config.yaml
n_layer: 8
norm_place: "pre"
qk_norm: true
attn_scale: 0.324
extras: ["local attention windows", "value embeddings", "hashed n-gram embeddings", "capped logits"]
init_std_qkv: 0.0463
lr: 0.00588
Each number is 200 + 40 x the weight over its row's rms, rounded and kept within 0 to 999. Layers, rows and columns count from 0. The size before them is the row's rms in percent of the matrix's.

# layer 4 attention key, 96x64, rms 0.159, rows 95, columns 0-63
091,213,211,161,161,237,181,217,149,132,260,249,165,214,210,187,207,248,157,257,165,170,119,146,185,106,167,187,214,221,157,243,176,142,154,262,201,179,176,303,206,185,254,143,237,273,188,196,204,209,180,203,155,200,236,225,170,170,208,181,141,255,185,207,196
# layer 4 attention value, 96x64, rms 0.178, rows 64-74, columns 0-63
123,222,169,174,177,194,165,206,145,229,177,226,308,210,262,247,192,188,125,250,246,162,247,201,260,194,252,270,190,183,309,213,164,223,205,204,222,180,197,172,211,175,167,279,197,158,223,142,180,174,190,238,190,153,150,215,284,191,187,208,248,211,194,210,254
125,204,190,162,132,223,187,231,190,147,278,184,231,208,207,149,198,169,227,264,121,203,114,252,160,269,186,225,180,220,249,164,239,190,191,249,186,186,281,190,233,237,250,183,177,190,263,140,148,260,165,155,225,199,145,224,191,218,171,223,233,152,245,178,243
120,157,156,133,291,191,305,197,246,230,182,261,135,189,191,244,160,231,248,149,180,142,178,257,208,196,201,192,164,250,229,120,251,213,183,220,197,205,225,177,168,189,223,216,140,213,234,171,204,222,166,229,249,142,187,197,227,165,191,118,220,167,162,234,165
131,267,168,223,214,200,156,189,175,209,216,186,269,242,202,151,217,217,180,132,213,210,201,141,209,214,202,181,189,203,210,157,290,123,142,186,265,297,200,164,242,148,234,130,181,203,179,152,214,206,218,259,234,188,235,185,109,181,200,229,200,255,157,256,160
133,184,196,159,206,264,217,220,197,113,176,209,291,210,183,177,169,191,191,155,125,162,151,165,214,99,204,203,238,249,222,206,189,159,265,168,211,197,128,223,216,148,219,269,203,243,153,167,239,187,155,259,163,198,171,226,175,207,187,199,139,151,239,135,172
123,166,282,209,195,245,233,265,171,215,150,228,230,278,206,145,211,190,256,134,187,162,234,223,145,199,174,231,160,251,186,200,108,268,253,253,192,181,247,181,260,168,198,210,213,177,246,194,166,238,249,196,241,161,208,168,133,142,193,175,176,155,149,210,178
129,211,248,193,139,194,275,165,109,217,233,198,210,164,157,200,162,222,202,209,242,178,189,186,137,226,156,176,197,220,148,250,201,177,145,203,244,224,205,158,79,272,190,277,183,190,176,140,191,169,212,198,238,162,215,155,214,250,119,181,216,230,223,176,152
120,207,221,160,262,214,133,132,128,215,144,248,122,142,192,213,188,187,198,158,224,240,250,181,222,183,220,164,219,196,181,154,132,213,121,225,208,167,257,221,209,249,194,218,221,120,276,204,228,184,159,179,205,280,202,261,160,231,144,218,180,158,207,224,199
119,212,237,150,156,327,188,157,266,120,223,177,168,219,177,273,205,187,190,219,196,230,211,193,190,169,203,214,155,299,255,177,133,203,174,207,149,175,187,158,183,230,211,176,235,252,132,244,222,213,231,284,188,231,222,200,191,160,227,179,188,272,196,201,196
121,222,236,227,206,235,218,277,239,207,167,235,251,184,233,243,162,182,235,260,171,231,197,205,192,264,133,140,216,190,177,173,204,183,170,91,156,176,170,248,189,203,273,190,199,175,224,209,212,129,151,241,249,137,259,291,200,279,208,199,175,205,205,188,178
115,156,272,218,263,216,152,190,162,204,189,160,207,245,229,194,144,235,220,176,165,186,191,219,115,239,150,207,159,199,266,220,234,183,253,163,206,190,215,203,182,263,108,220,158,197,247,226,190,150,159,202,154,199,192,266,192,156,288,246,227,221,135,128,191
# layer 4 attention output (transposed), 96x64, rms 0.162, rows 64-73, columns 0-63
133,174,181,211,174,157,150,206,158,204,214,226,252,195,285,253,163,208,164,219,290,161,221,180,187,190,190,275,243,196,260,186,237,245,226,145,202,215,228,161,170,189,169,294,205,116,210,136,141,148,207,238,204,212,197,199,292,186,185,216,250,221,202,144,230
122,258,220,152,172,207,177,233,160,156,265,185,235,207,164,152,221,109,263,219,108,219,160,193,177,272,175,224,199,223,240,182,233,209,246,229,167,207,292,223,215,232,246,170,155,198,257,153,119,203,160,160,200,211,160,190,243,187,182,273,211,194,215,185,248
124,144,204,120,262,229,234,265,289,183,206,246,226,231,194,272,229,224,247,139,168,140,127,220,257,223,217,197,180,230,224,148,223,223,250,262,168,214,187,246,199,218,169,224,158,180,233,163,198,246,160,217,251,163,214,206,199,149,194,129,213,139,170,209,166
133,260,155,222,216,187,151,184,200,153,206,170,266,219,214,146,175,217,165,165,185,251,176,226,171,225,199,192,260,240,214,162,254,113,151,221,275,281,215,208,116,155,184,148,289,183,218,224,207,206,221,226,244,114,218,157,127,228,206,199,211,216,191,190,204
141,188,169,162,232,230,205,196,183,123,171,156,258,174,155,224,162,201,165,162,141,177,155,208,189,105,193,222,225,237,232,236,177,213,243,156,191,134,157,205,140,188,258,239,231,201,134,150,253,144,166,228,179,201,130,225,181,232,195,201,109,160,249,146,187
125,168,274,238,158,198,255,276,161,183,167,207,279,222,195,203,203,179,259,189,173,180,244,161,167,198,198,227,226,245,202,211,94,278,251,268,198,206,229,219,227,167,143,221,279,176,199,231,173,210,254,141,233,193,212,182,107,150,192,202,210,188,168,181,206
133,184,284,219,128,202,259,180,134,254,198,188,238,200,120,180,172,235,226,192,228,173,190,163,235,195,215,162,165,188,174,234,218,131,182,169,276,204,228,149,175,265,196,255,130,165,207,160,193,193,125,213,240,119,256,158,191,208,159,227,194,211,158,185,147
127,198,214,200,265,194,112,156,155,264,132,251,166,173,167,204,193,201,231,168,194,203,259,181,184,155,218,144,211,181,206,106,150,193,147,191,161,204,212,192,227,233,240,212,170,137,295,210,237,198,193,207,237,288,219,238,160,225,133,217,251,210,164,246,172
123,208,202,170,212,329,165,150,226,170,187,159,192,277,238,268,253,175,210,206,195,233,186,116,186,150,169,178,134,300,237,240,121,230,150,198,188,224,179,152,216,199,198,159,206,211,136,162,213,219,226,241,161,233,172,173,218,180,220,238,194,230,169,205,210
126,216,201,198,170,202,203,245,225,182,169,221,234,178,201,267,150,132,247,273,205,259,220,170,229,225,141,143,189,186,185,190,216,185,194,126,184,179,143,280,128,209,261,202,210,213,214,273,193,190,186,233,263,128,232,292,201,272,252,198,164,178,195,197,237